config.yaml
num_hidden_layers: 15
rope_theta: 10000.0
bias: "none"
extras: ["some layers without attention", "local attention windows", "normalized values", "value embeddings", "hashed n-gram embeddings", "a smear gate", "capped logits"]
beta1: 0.9
beta2: 0.98
decay_fraction: 0.467
dataset: "wikipedia_en"
Each number is 200 + 20 x the weight over its row's rms, rounded and kept within 0 to 999. Layers, rows and columns count from 0. The size before them is the row's rms in percent of the matrix's.

# gate: layer 3 MLP gate, 192x64, rms 0.122, rows 121-155, columns 0-63
# up: layer 3 MLP up, 192x64, rms 0.106, rows 121-155, columns 0-63
# down: layer 3 MLP down (transposed), 192x64, rms 0.0995, rows 121-155, columns 0-63
gate121,096,214,217,241,214,186,186,182,192,215,201,207,222,213,194,199,213,186,197,223,197,237,186,194,192,277,220,201,221,220,224,222,207,207,199,217,172,192,208,199,204,168,169,182,219,186,212,243,220,207,167,180,173,220,206,211,197,215,184,189,205,185,203,213,216
up121,099,208,228,179,186,206,189,195,223,201,227,193,186,204,192,190,140,180,198,224,196,233,166,222,211,202,228,206,238,226,173,219,186,191,216,186,230,233,206,183,198,215,193,235,188,209,184,218,181,214,227,188,215,221,210,212,210,194,221,189,208,197,235,168,207
down121,099,197,218,220,230,173,210,184,202,172,189,174,228,201,219,208,229,249,187,170,208,180,189,215,208,183,170,185,217,193,177,182,199,192,182,173,207,164,222,217,206,210,222,179,179,204,218,177,223,183,196,209,235,177,199,200,218,181,190,230,231,224,184,194,180
gate122,094,169,197,202,204,212,202,222,194,200,192,248,269,214,241,206,199,220,192,171,211,213,185,204,158,207,213,229,195,197,231,198,220,181,221,201,188,204,186,203,169,177,217,193,178,185,193,182,190,203,197,211,167,161,210,230,183,198,218,199,187,187,209,201,201
up122,096,195,210,232,228,196,170,184,208,195,196,216,209,190,203,184,195,203,193,202,180,182,208,203,195,260,176,177,212,218,204,194,206,172,177,212,208,206,194,185,199,186,242,206,221,168,232,174,180,232,198,210,171,190,243,216,192,152,212,189,197,217,175,185,212
down122,099,205,221,215,188,193,218,194,203,207,176,240,180,197,186,213,228,168,223,182,195,214,211,170,200,237,192,202,222,206,208,237,189,204,237,187,167,221,182,208,180,182,221,214,192,203,223,219,168,219,157,236,200,212,207,211,206,195,182,185,187,170,205,164,218
gate123,114,182,196,244,241,177,187,177,210,210,204,200,161,223,207,204,226,198,200,193,216,220,170,192,152,215,171,197,216,166,194,211,202,207,201,209,180,187,152,207,189,227,183,188,180,206,199,207,223,212,196,193,221,213,189,197,169,214,166,183,230,211,173,210,209
up123,105,223,203,198,207,194,188,220,208,220,206,191,196,191,205,187,159,200,171,145,186,239,198,220,183,211,208,215,185,185,184,218,176,199,207,239,191,201,173,242,213,221,201,207,201,211,217,171,204,188,211,225,178,197,168,246,203,203,203,185,227,205,159,184,206
down123,104,211,182,188,178,193,198,191,159,188,214,195,209,193,176,196,189,210,171,196,175,148,193,233,164,183,214,221,223,150,192,173,208,205,197,195,237,164,187,197,212,200,163,191,167,210,178,209,189,209,180,189,190,201,204,211,192,219,193,207,177,214,187,230,177
gate124,092,224,210,218,224,181,228,191,227,229,220,172,209,200,179,206,188,224,159,237,176,225,208,215,183,196,204,176,216,244,229,239,218,174,210,232,202,181,210,193,187,184,188,200,213,221,189,186,184,217,205,203,199,214,194,179,204,172,200,190,244,190,190,179,192
up124,102,193,191,183,213,221,209,190,182,173,216,188,214,217,218,191,253,235,175,203,166,200,170,208,215,181,192,188,203,173,191,216,199,212,216,223,191,206,216,210,212,250,199,210,187,226,197,195,192,176,208,165,196,191,183,188,204,178,232,197,181,160,158,202,226
down124,100,151,212,213,212,179,174,227,196,218,181,251,173,176,168,184,201,159,224,192,176,184,190,195,166,205,197,208,177,189,195,196,205,189,173,216,219,175,181,182,181,178,214,166,227,200,187,184,210,226,211,221,201,201,193,231,200,209,207,199,196,213,215,223,191
gate125,098,184,235,171,227,212,210,226,220,175,203,210,211,210,212,177,182,192,191,185,180,196,192,162,206,204,187,198,220,226,231,198,194,172,193,214,155,170,211,199,191,217,202,177,182,172,196,245,170,184,221,209,165,209,189,190,168,217,185,232,210,200,180,216,204
up125,119,194,216,148,220,228,185,207,199,193,209,200,164,215,203,193,222,197,220,201,210,199,208,207,196,188,161,204,194,160,174,154,220,210,214,213,187,194,216,237,204,215,204,188,182,203,161,246,222,174,197,181,192,193,181,193,193,205,194,228,192,171,231,189,186
down125,117,227,173,205,203,191,213,187,202,212,197,169,216,214,157,196,203,196,168,199,208,195,208,231,181,176,231,186,176,153,213,179,178,216,172,226,219,230,233,185,209,212,198,186,219,204,169,210,226,186,180,203,201,170,190,171,172,223,182,212,206,207,215,210,226
gate126,102,178,216,176,210,189,249,224,182,183,178,199,215,230,210,206,186,225,190,215,200,207,183,170,192,185,222,232,184,222,186,186,226,193,227,209,181,206,197,157,179,172,184,184,210,197,204,195,183,244,199,194,223,225,201,208,190,200,218,173,200,239,201,158,195
up126,087,207,191,214,232,178,185,188,153,230,213,192,177,166,193,203,190,192,172,207,195,209,174,211,213,210,230,190,196,195,204,210,150,187,215,186,189,195,176,194,177,192,192,197,171,217,213,227,193,214,222,238,226,186,170,229,188,168,197,200,161,228,201,210,197
down126,079,212,209,188,175,219,191,165,194,159,216,226,210,201,194,199,223,227,213,199,206,236,183,151,199,184,193,213,183,192,207,182,217,177,161,170,200,196,201,170,158,208,189,200,215,223,233,194,188,234,195,169,199,196,185,202,238,184,192,197,201,198,217,186,171
gate127,091,212,210,200,220,188,169,232,208,208,183,208,209,219,195,202,201,201,164,203,182,231,185,199,176,169,178,190,216,165,214,161,183,197,226,226,192,191,204,197,175,174,215,210,163,167,215,183,224,169,231,211,216,192,149,194,183,197,208,181,195,203,180,174,205
up127,087,220,153,187,189,192,178,173,185,168,245,230,201,213,183,176,186,225,198,235,195,231,190,194,228,203,205,235,215,197,200,235,213,207,168,205,191,201,214,172,201,203,189,220,200,183,237,232,186,232,170,217,203,213,196,216,204,217,192,192,189,190,222,197,198
down127,089,197,210,194,246,207,195,235,181,197,206,215,173,212,175,195,187,209,201,208,204,239,245,200,188,207,185,215,206,193,203,210,208,196,173,197,206,183,190,206,152,187,194,204,177,198,200,182,168,163,180,182,223,166,215,244,186,219,180,196,164,229,214,205,215
gate128,113,182,185,177,220,192,177,192,239,196,199,197,194,200,193,229,177,212,172,199,216,221,200,210,204,210,229,200,158,201,242,229,190,201,181,218,213,224,202,203,166,206,220,179,209,166,217,192,177,217,223,207,235,186,188,160,208,218,189,182,211,230,242,207,201
up128,099,198,189,215,195,239,208,169,174,212,191,223,201,215,201,169,209,200,213,189,167,205,196,235,179,201,217,189,182,188,189,196,187,171,222,249,183,168,244,202,179,219,253,219,202,207,221,192,196,213,186,224,207,181,214,193,218,188,231,174,214,197,213,182,200
down128,101,227,216,221,246,220,169,179,216,207,197,190,196,209,180,211,201,153,184,200,188,144,225,205,185,189,191,163,197,180,187,200,200,216,223,195,196,229,208,199,158,197,223,218,221,213,184,207,192,205,204,214,222,156,213,170,202,217,203,199,187,203,173,210,203
gate129,100,149,213,188,211,223,220,170,191,227,203,208,207,215,200,206,194,216,210,208,169,218,168,211,203,209,217,180,193,175,200,195,192,190,194,201,215,196,162,193,182,185,203,176,187,195,199,181,156,202,228,203,146,189,191,163,188,185,232,225,212,169,167,202,197
up129,091,204,209,179,194,193,204,211,202,197,148,198,203,192,192,181,217,174,184,179,182,180,220,175,227,210,185,209,146,146,221,185,221,198,191,207,183,186,175,220,202,218,151,198,199,181,215,185,202,161,210,177,191,195,193,216,182,213,169,209,205,210,200,230,199
down129,090,215,193,172,185,196,213,146,196,220,211,160,199,222,192,220,194,207,167,186,186,212,231,192,239,171,191,237,190,203,215,193,206,162,217,234,216,202,224,168,188,179,188,224,174,188,187,198,208,171,194,194,184,210,197,204,163,214,212,190,196,214,188,181,191
gate130,097,173,197,231,200,180,199,207,223,208,199,184,176,180,204,180,196,204,181,185,179,203,196,227,208,192,202,239,201,190,155,177,214,159,197,209,187,153,156,162,184,179,215,189,198,218,206,215,205,193,158,206,206,214,160,201,182,210,205,200,208,222,212,219,176
up130,101,207,193,227,175,183,204,198,219,201,189,193,175,239,188,177,184,210,211,206,226,176,223,196,197,177,194,190,216,156,152,172,245,197,219,200,175,193,186,217,198,173,185,186,207,194,184,202,183,181,169,174,197,202,148,202,202,186,214,198,175,208,207,170,213
down130,103,201,216,214,203,220,178,173,177,226,214,216,202,195,214,182,177,181,208,243,209,200,179,229,229,185,204,196,220,178,194,241,200,175,203,203,185,222,233,207,192,204,218,211,161,198,202,248,198,221,192,204,206,239,182,159,214,179,226,187,186,199,181,176,197
gate131,101,173,201,177,225,210,253,237,197,195,187,202,189,185,203,205,241,211,207,197,194,243,203,211,215,175,167,187,166,187,187,188,197,212,181,213,177,189,208,208,198,182,196,192,212,183,211,184,202,179,170,227,231,194,201,173,194,216,239,173,209,218,219,234,182
up131,091,168,203,207,195,194,201,191,210,156,173,179,169,186,205,182,161,153,190,187,176,199,168,222,170,233,205,169,189,204,195,209,189,192,189,213,200,239,215,204,187,218,216,201,207,203,186,179,167,240,220,207,187,204,170,202,216,185,204,198,176,185,188,169,210
down131,113,216,193,212,202,186,201,148,182,212,223,223,208,192,184,199,192,193,167,170,193,190,225,235,198,195,203,199,204,178,240,184,205,226,207,175,186,205,211,164,136,193,157,195,229,207,199,199,178,179,229,193,219,232,199,192,193,194,185,194,211,207,201,192,187
gate132,113,159,235,227,214,197,233,209,173,184,198,232,191,204,221,202,229,190,149,185,221,198,202,206,202,171,209,201,177,187,205,202,229,170,208,199,169,221,169,197,196,237,216,211,184,195,185,181,218,199,193,187,199,177,198,166,192,216,200,241,215,202,223,211,189
up132,094,243,188,191,214,182,203,219,186,216,230,215,190,178,210,210,159,226,193,161,212,189,158,181,180,190,201,215,204,222,238,203,192,194,202,190,202,205,210,208,185,187,218,173,235,210,216,224,184,224,195,240,165,211,197,175,177,200,168,191,190,217,218,180,210
down132,113,175,191,221,195,192,196,211,222,222,206,254,170,175,273,194,201,206,193,202,218,201,199,178,165,197,192,243,220,227,207,217,198,184,239,231,186,216,203,191,215,208,199,183,211,211,192,226,200,189,203,193,198,191,187,169,200,189,184,200,182,216,215,183,187
gate133,090,201,217,199,196,207,170,235,176,234,185,219,181,247,180,221,200,219,176,180,189,230,206,208,195,231,204,210,188,191,203,199,204,214,181,205,179,183,206,249,195,198,161,204,236,225,161,172,201,191,180,199,185,192,204,187,215,210,190,229,210,231,203,174,187
up133,101,178,210,231,174,152,218,165,206,180,178,182,204,192,198,201,190,194,203,168,187,247,231,225,217,190,238,203,204,213,194,199,151,170,213,194,227,222,202,209,228,183,193,171,220,194,219,209,208,220,178,205,190,201,197,211,209,210,224,220,217,191,183,184,188
down133,102,176,181,234,183,209,200,220,165,188,212,189,175,250,244,187,197,182,185,199,215,195,189,231,181,224,184,213,201,204,188,217,226,194,216,178,196,205,188,214,183,220,219,248,190,171,190,179,192,216,223,222,162,219,224,217,215,212,205,229,206,215,197,202,192
gate134,085,213,229,203,218,209,204,189,217,238,175,207,198,230,190,181,183,236,187,214,214,217,164,188,190,222,232,152,207,225,167,213,187,174,210,211,224,204,206,200,162,180,191,200,187,215,176,204,177,214,193,222,219,182,200,163,192,194,187,176,206,228,178,215,188
up134,091,216,217,253,180,181,216,196,217,194,178,190,173,203,184,210,234,177,238,196,184,165,223,172,189,153,175,196,211,188,212,190,201,213,200,235,187,189,177,175,198,175,175,216,184,206,201,223,221,227,196,196,184,210,205,177,201,219,195,167,192,194,198,220,217
down134,087,231,181,167,197,213,217,220,180,170,203,199,201,193,224,195,145,192,187,180,199,223,209,229,190,195,218,226,199,205,198,178,215,185,188,149,221,212,232,190,251,217,205,186,187,210,207,220,186,164,235,193,190,227,196,211,203,206,210,205,208,222,183,199,186
gate135,111,200,216,190,216,210,189,197,197,168,214,208,199,174,204,190,239,163,184,202,214,229,225,168,212,197,176,193,201,183,216,224,211,201,199,180,202,195,239,182,213,224,199,215,263,165,195,209,187,213,174,191,221,200,168,192,172,218,214,220,224,221,176,185,188
up135,120,220,196,174,189,237,213,193,195,172,151,196,215,215,195,167,210,209,211,198,210,258,221,197,217,189,207,197,211,184,213,180,214,206,177,214,218,185,194,178,195,243,198,202,215,216,217,186,191,236,172,182,217,219,185,229,204,238,201,175,196,212,215,214,175
down135,123,190,181,221,212,213,207,222,198,195,208,179,200,219,175,215,226,153,206,212,181,186,243,207,226,217,208,178,171,187,185,195,177,209,226,165,169,172,202,169,196,191,165,197,173,175,180,197,220,199,188,214,188,221,212,245,199,211,210,177,216,186,231,195,196
gate136,092,173,223,184,215,193,202,194,223,207,191,161,146,198,186,216,185,189,183,228,190,215,200,217,201,203,233,186,188,204,182,223,216,189,209,202,217,220,193,190,185,191,180,163,235,166,197,212,209,257,227,205,185,194,187,186,207,202,194,210,197,184,201,148,208
up136,092,199,195,185,201,214,176,201,225,205,198,217,197,205,207,178,197,188,179,194,230,165,197,241,240,206,211,190,207,182,189,234,201,192,194,236,194,183,215,182,212,210,186,211,217,205,168,225,187,234,215,205,201,211,213,212,218,215,238,189,194,167,211,131,183
down136,102,163,178,210,185,216,157,224,240,185,184,212,189,211,190,226,228,180,232,178,166,192,195,194,204,192,194,203,197,200,190,169,185,214,232,204,201,199,199,177,206,204,225,234,176,207,190,231,219,206,184,188,190,199,241,197,192,218,233,191,186,184,194,201,247
gate137,101,155,212,231,228,177,198,151,192,186,216,186,229,218,193,194,194,225,202,217,207,211,206,225,210,189,185,207,240,165,172,211,243,200,201,231,190,225,194,194,178,210,205,184,207,194,232,246,194,196,214,186,187,217,201,216,207,194,229,199,205,189,191,170,201
up137,107,208,206,225,215,221,217,210,192,192,203,217,187,230,213,227,243,189,202,210,197,145,201,211,213,170,227,189,222,220,168,221,207,193,190,240,191,157,179,229,205,214,213,208,212,209,166,171,199,230,207,187,197,200,183,181,197,207,240,208,209,205,223,210,208
down137,108,153,172,213,209,206,188,220,193,210,185,188,191,195,179,198,190,181,232,201,163,161,209,218,170,212,210,188,220,188,165,212,213,189,204,184,137,202,194,198,210,193,248,215,175,213,213,189,170,195,212,230,212,205,204,209,204,199,195,222,203,205,164,192,204
gate138,097,182,173,161,227,232,217,183,205,178,194,175,202,176,186,202,173,207,192,158,209,236,233,178,173,213,180,208,223,222,235,161,217,206,211,220,213,205,189,210,210,185,160,210,187,178,196,215,189,216,176,198,182,214,194,181,173,189,180,202,181,189,192,213,202
up138,111,169,193,221,167,202,199,156,196,193,182,191,226,219,201,188,195,175,224,240,208,209,188,209,214,200,169,194,203,204,220,232,172,176,194,217,191,170,216,158,211,211,202,199,211,188,234,216,167,222,196,154,198,195,197,227,167,186,205,205,179,218,189,200,216
down138,111,206,194,215,236,220,207,195,198,223,206,223,181,218,192,213,225,231,196,190,201,189,182,192,229,225,209,155,205,236,239,207,156,229,180,238,187,166,243,201,193,203,220,196,195,212,193,211,189,209,201,181,200,197,195,226,208,173,205,185,217,212,238,195,186
gate139,099,182,199,178,189,234,204,197,198,225,235,181,153,203,217,208,214,182,197,196,202,198,184,166,184,184,181,210,205,211,221,233,186,152,168,232,206,194,183,191,185,212,189,197,209,191,189,189,156,206,191,223,196,160,170,202,197,231,236,210,212,219,206,189,197
up139,099,221,200,190,200,200,161,178,218,197,179,211,177,225,186,237,201,225,194,196,209,248,200,194,210,211,206,223,194,197,196,237,191,193,199,197,217,224,191,171,210,244,170,208,206,212,191,207,184,205,215,194,192,203,169,222,201,158,232,189,159,158,186,184,201
down139,096,198,232,237,197,199,199,213,194,193,183,209,185,187,227,172,213,171,216,194,180,182,174,210,215,200,209,164,189,200,234,187,141,215,206,186,179,177,176,206,199,181,177,184,173,198,189,193,228,172,218,174,205,185,204,221,200,182,223,192,211,223,210,210,151
gate140,096,171,204,221,213,224,211,217,209,237,169,188,172,205,196,185,203,185,165,242,211,216,208,172,228,222,204,228,164,188,219,191,195,211,202,169,230,181,186,207,180,213,172,197,190,233,212,199,189,171,189,229,194,221,196,197,179,168,184,208,221,214,219,197,226
up140,105,207,214,208,203,157,214,189,185,169,192,200,219,191,202,227,200,226,234,191,220,202,187,211,195,195,236,183,219,207,226,193,217,192,185,222,154,220,187,184,197,187,224,225,246,216,179,186,193,207,218,166,195,209,218,211,174,235,231,199,208,181,187,212,166
down140,115,164,231,197,195,189,201,205,217,177,201,216,223,174,238,217,195,254,198,195,199,222,198,173,160,214,140,208,185,239,184,201,207,210,226,204,181,201,212,206,161,184,200,192,198,193,205,172,195,217,185,200,209,195,202,182,185,230,199,201,224,202,226,193,193
gate141,104,203,198,222,216,226,215,262,217,176,200,166,197,177,195,214,216,242,178,190,205,219,222,180,217,186,223,207,207,226,217,169,225,182,212,185,190,220,200,204,193,193,200,191,200,204,182,223,180,171,199,201,182,180,176,179,178,226,220,220,168,198,203,162,212
up141,099,182,201,230,187,170,198,190,221,204,224,180,196,237,225,183,214,210,221,211,180,190,188,198,228,190,191,174,222,154,223,212,173,200,199,172,182,203,223,173,177,221,207,205,231,234,230,197,222,172,190,194,185,182,183,187,212,196,213,211,182,180,163,230,205
down141,101,201,211,184,186,188,211,222,192,211,231,223,226,217,225,221,204,153,174,195,198,195,178,193,224,194,200,192,209,233,215,206,172,220,185,244,181,181,232,192,179,205,236,209,223,187,186,206,180,224,182,205,186,238,179,201,203,219,157,178,205,224,215,192,193
gate142,104,207,211,212,226,187,221,214,209,198,185,171,218,221,200,220,213,231,223,196,219,241,210,198,212,176,199,188,182,176,223,218,202,223,195,184,191,199,196,212,176,204,211,219,222,173,171,219,205,183,229,192,176,197,190,218,163,215,212,218,232,241,175,170,244
up142,097,189,198,192,221,201,203,182,200,202,203,185,215,152,193,238,217,182,223,191,175,197,188,203,218,152,208,190,186,179,192,232,208,223,198,194,201,237,202,193,183,198,235,236,203,154,235,205,201,157,202,168,239,199,211,192,208,225,198,200,195,205,189,197,197
down142,102,208,177,202,176,200,225,200,195,179,170,161,196,235,166,191,216,191,185,164,190,155,201,205,227,197,184,180,188,204,202,187,166,238,159,200,153,199,180,206,227,182,203,213,197,192,203,229,203,220,202,206,200,196,216,172,232,205,214,201,199,186,191,223,202
gate143,113,199,238,204,206,206,217,219,205,173,188,215,200,184,238,202,178,223,192,185,230,205,178,153,236,205,225,216,163,213,211,198,212,181,238,171,169,226,190,177,167,187,183,203,201,194,229,193,199,207,218,220,185,216,221,196,178,200,199,211,226,213,208,172,212
up143,086,180,199,210,211,200,210,180,204,239,181,210,189,170,206,193,227,158,194,178,201,194,186,209,187,179,213,185,216,187,242,194,191,188,208,218,221,203,184,226,185,248,221,166,173,200,199,237,235,167,181,195,207,193,183,193,197,220,218,189,160,216,196,227,211
down143,088,182,227,183,219,173,193,224,208,187,180,248,219,192,229,204,231,220,182,231,232,205,164,141,215,201,196,224,188,206,202,192,189,210,221,174,187,211,217,205,169,198,170,219,227,199,191,171,205,195,216,190,203,230,203,180,203,203,206,183,206,205,179,216,215
gate144,096,205,221,240,207,209,208,225,229,207,191,224,212,220,201,215,180,204,176,193,205,203,197,200,179,180,166,193,195,166,203,190,242,225,178,216,201,172,227,231,192,187,208,187,218,182,177,182,205,212,215,164,199,222,188,235,194,190,230,222,193,206,212,163,244
up144,099,176,205,186,170,213,216,186,159,193,190,224,208,190,192,199,208,188,200,214,176,181,187,177,163,193,203,173,216,211,219,195,167,200,197,200,208,184,165,159,195,198,199,182,169,204,259,202,218,228,212,229,218,182,209,211,205,192,180,213,216,213,173,239,210
down144,094,202,182,184,215,213,241,219,200,182,195,240,229,190,197,223,179,187,171,178,173,216,192,182,205,195,183,218,199,177,227,186,237,193,248,208,210,223,203,223,228,193,195,215,234,190,200,178,218,216,231,214,182,218,198,185,171,206,236,196,221,192,227,197,196
gate145,115,183,184,203,195,170,214,174,215,208,184,191,222,217,209,221,206,178,224,165,196,217,227,174,234,198,232,194,214,189,189,189,181,200,184,188,178,202,189,177,157,178,202,159,228,188,209,220,197,205,199,210,163,196,185,186,204,211,202,235,240,193,158,201,175
up145,104,200,203,150,201,204,193,186,219,196,246,218,208,210,203,190,191,208,185,214,253,200,197,180,181,220,186,200,205,243,226,177,227,205,176,203,211,212,185,220,189,233,165,177,180,191,243,193,196,205,175,181,198,224,200,233,207,223,197,176,198,215,204,204,207
down145,102,179,252,186,199,204,213,241,204,214,158,199,173,186,221,197,179,217,196,188,193,206,208,190,244,198,188,218,199,207,211,232,211,211,205,165,216,208,185,206,209,239,164,219,213,192,226,193,189,177,201,216,227,218,211,214,167,237,214,191,223,206,200,217,194
gate146,102,235,175,218,175,178,211,221,207,166,191,198,209,196,215,194,193,190,200,206,199,195,218,153,215,199,199,203,212,190,206,215,214,191,218,238,211,231,209,220,191,206,181,203,240,177,223,186,207,178,165,197,161,170,190,169,179,214,213,178,216,164,171,173,205
up146,105,178,210,224,207,159,202,178,191,184,243,210,173,210,197,209,205,192,194,240,182,172,195,218,196,235,184,201,224,164,189,220,167,218,204,226,195,203,192,209,176,218,199,222,193,155,199,185,182,213,216,216,175,212,211,189,197,172,219,172,197,199,177,210,238
down146,104,251,209,178,177,236,191,190,193,223,206,236,197,220,216,162,188,194,207,191,185,203,201,182,208,196,225,194,214,169,185,185,245,186,196,179,203,249,197,196,160,195,204,175,223,175,196,186,198,182,208,186,206,182,183,188,151,205,188,202,184,190,215,199,197
gate147,102,186,207,175,244,203,181,181,213,197,201,200,232,224,217,204,229,184,223,199,183,168,220,230,192,214,176,206,193,189,204,245,178,161,222,186,203,208,217,219,177,196,173,202,195,178,245,223,204,172,211,203,175,186,199,219,207,189,210,211,206,196,211,156,218
up147,108,223,201,204,195,201,159,227,226,190,202,200,236,210,215,226,212,186,238,198,203,211,241,203,193,182,178,203,161,167,212,201,169,201,201,200,195,201,216,208,227,150,200,181,237,209,202,220,200,193,208,196,164,225,188,202,165,204,192,201,192,225,164,203,190
down147,102,258,214,215,201,202,219,211,210,205,207,168,199,174,158,184,188,177,205,166,230,208,161,217,189,202,204,194,185,225,204,201,209,214,159,196,198,205,229,162,226,180,165,205,202,170,176,196,187,194,203,186,205,184,202,177,216,193,187,226,192,228,219,195,192
gate148,092,196,218,154,183,183,224,185,218,221,171,201,199,200,213,222,190,220,173,194,200,164,229,239,216,177,193,230,207,186,221,220,208,180,198,205,206,175,194,182,196,219,196,192,225,216,204,241,205,186,171,208,195,192,163,200,211,203,227,200,215,216,202,235,246
up148,094,190,237,241,213,178,194,192,178,224,177,215,206,198,216,232,202,190,237,224,261,206,213,211,188,170,197,183,236,225,188,184,184,221,214,236,193,227,182,218,222,212,199,181,214,192,169,181,232,214,214,203,193,198,196,192,219,206,187,192,193,184,209,206,206
down148,094,193,197,201,186,213,179,238,229,216,187,186,204,187,196,162,161,204,194,198,238,195,170,184,217,219,186,200,250,199,190,221,211,150,196,192,189,189,233,197,241,184,220,214,173,182,214,191,220,195,212,171,219,193,201,197,201,174,179,206,195,211,189,203,170
gate149,100,194,168,201,174,215,206,202,188,174,182,205,218,184,200,230,220,171,165,173,226,249,212,206,195,177,187,185,184,230,164,207,205,184,215,204,180,207,173,164,191,228,215,170,201,175,210,201,182,199,200,203,173,210,175,214,196,211,167,210,158,186,210,201,201
up149,095,213,203,187,199,227,186,191,159,203,192,181,189,181,198,183,156,200,186,189,236,189,198,198,187,203,199,170,218,193,187,187,208,179,240,171,245,212,180,177,195,213,244,201,190,226,201,203,168,230,218,208,195,232,232,195,216,186,206,214,193,208,217,236,190
down149,092,218,208,207,193,227,183,195,204,231,184,216,201,164,190,208,204,181,185,234,224,204,229,186,212,184,185,240,204,241,149,202,188,169,202,199,198,193,227,175,210,198,225,235,202,207,186,212,225,180,196,221,226,161,184,232,203,195,207,198,173,205,208,221,200
gate150,087,199,210,181,229,217,251,223,198,177,186,198,189,233,195,190,174,189,208,225,202,178,223,212,216,174,181,207,211,174,178,200,172,180,182,232,197,192,224,213,207,204,209,216,213,170,244,235,188,215,180,195,207,212,200,187,217,228,206,220,215,216,217,163,227
up150,095,181,194,234,199,225,210,192,225,214,178,199,215,226,198,182,187,221,203,214,184,214,198,186,184,175,201,200,238,243,215,216,225,178,189,202,198,213,216,188,208,167,165,173,176,175,220,190,172,190,206,175,180,223,215,181,177,176,170,185,155,184,199,201,221
down150,087,180,152,188,207,218,195,208,204,178,208,174,199,195,147,201,214,186,190,206,186,160,201,230,211,214,210,213,184,188,190,209,220,221,226,210,205,202,209,215,232,212,212,228,196,209,222,206,202,146,172,201,185,211,230,224,191,187,243,178,189,204,203,218,177
gate151,103,185,233,200,195,172,214,193,226,189,172,199,185,190,207,195,200,201,143,206,173,190,231,200,219,218,170,175,165,208,170,172,207,204,176,210,175,196,184,184,192,178,175,179,209,170,211,198,190,203,195,207,156,213,176,222,154,217,197,181,200,198,204,202,183
up151,104,197,211,200,214,220,204,209,185,194,172,195,171,189,196,219,200,205,195,245,215,205,187,199,239,240,157,210,217,209,196,172,166,207,198,194,210,181,208,198,198,144,203,197,208,232,219,218,226,179,175,208,205,215,180,179,181,183,206,192,181,169,237,174,202
down151,106,162,205,244,211,193,168,232,201,190,208,204,188,201,218,183,187,179,217,192,184,176,179,223,208,187,213,237,217,248,231,203,175,199,235,217,174,197,239,210,171,208,173,173,212,202,207,230,194,210,203,219,209,183,202,233,199,194,191,196,189,213,221,195,210
gate152,092,177,210,198,220,178,184,204,170,212,209,223,177,222,223,202,210,181,216,204,198,202,203,201,212,228,175,199,213,180,172,206,172,203,218,196,213,186,240,240,197,219,167,235,204,208,181,212,174,195,179,208,179,203,220,163,219,202,188,174,219,237,195,235,236
up152,102,207,202,181,186,208,231,202,242,206,195,180,177,199,209,186,223,200,174,178,193,227,221,179,218,191,213,208,186,212,225,198,266,216,194,181,239,199,176,195,209,204,167,189,189,175,175,175,181,203,213,197,197,201,183,185,193,183,186,202,227,203,206,145,193
down152,097,210,155,185,230,207,231,204,193,255,206,234,198,200,169,191,200,179,210,215,192,254,202,187,186,211,193,202,208,210,220,176,216,219,181,212,211,197,179,176,197,170,233,215,197,225,178,191,209,178,183,179,192,204,168,211,194,200,181,211,192,182,212,234,215
gate153,094,200,215,239,213,161,191,204,205,188,201,226,205,209,214,213,211,164,217,183,198,179,177,201,191,224,203,171,229,206,224,168,195,204,220,212,178,175,194,211,193,247,207,236,187,189,235,180,213,208,176,217,196,220,217,197,194,236,219,203,195,208,240,226,178
up153,101,229,167,181,188,179,208,214,177,197,185,188,219,198,211,226,196,204,170,209,149,211,188,213,218,195,217,194,170,189,202,231,204,170,207,169,234,223,215,164,184,197,206,183,227,177,195,181,190,219,206,212,215,220,195,245,197,225,185,198,235,202,189,221,221
down153,099,210,215,194,183,195,189,217,210,243,176,223,205,209,177,199,188,187,203,220,226,171,217,169,180,182,219,175,195,169,200,221,224,203,201,189,149,203,204,250,221,164,199,250,199,209,204,182,198,202,197,196,203,169,216,201,197,190,187,203,185,185,200,192,161
gate154,095,159,229,165,214,203,179,217,198,201,150,209,220,168,210,231,195,196,213,235,220,169,213,205,207,186,209,202,184,211,218,198,204,208,223,182,197,227,236,178,183,226,199,210,198,197,195,176,196,216,184,190,190,222,205,193,222,223,178,224,161,221,181,178,178
up154,112,213,203,235,194,172,204,192,205,204,217,193,195,170,205,220,162,221,224,176,203,187,181,218,207,251,171,206,229,209,187,196,196,206,185,182,217,225,159,196,192,182,187,203,230,235,228,180,228,196,185,215,174,199,210,162,188,195,213,187,213,230,177,189,183
down154,113,160,226,225,202,175,210,245,187,208,193,261,195,191,251,201,212,204,212,223,163,210,199,196,200,227,185,202,190,221,170,219,227,209,212,206,180,189,184,184,185,194,219,194,228,178,179,182,175,196,232,215,210,195,185,207,214,218,187,196,204,201,207,182,188
gate155,093,207,212,182,214,192,206,222,251,208,165,191,203,223,204,212,216,209,193,196,215,188,223,207,175,211,239,191,192,206,195,192,194,204,189,232,208,212,179,195,184,180,171,186,246,172,204,223,222,240,191,201,159,172,207,199,199,177,208,198,210,176,201,204,147
up155,095,195,173,159,208,220,184,219,216,212,210,201,174,199,204,183,190,184,192,166,207,241,226,187,200,212,189,179,207,160,180,205,180,195,189,174,182,216,202,213,199,204,202,224,194,184,234,175,157,206,177,204,231,204,252,207,233,194,208,224,222,199,211,195,179
down155,095,207,213,214,205,173,184,188,208,229,185,153,203,211,195,231,222,192,182,187,213,187,210,177,201,208,190,196,176,220,189,181,220,201,206,196,201,173,181,165,211,188,199,209,222,200,178,212,199,184,236,224,163,186,248,205,168,228,249,196,187,220,192,201,228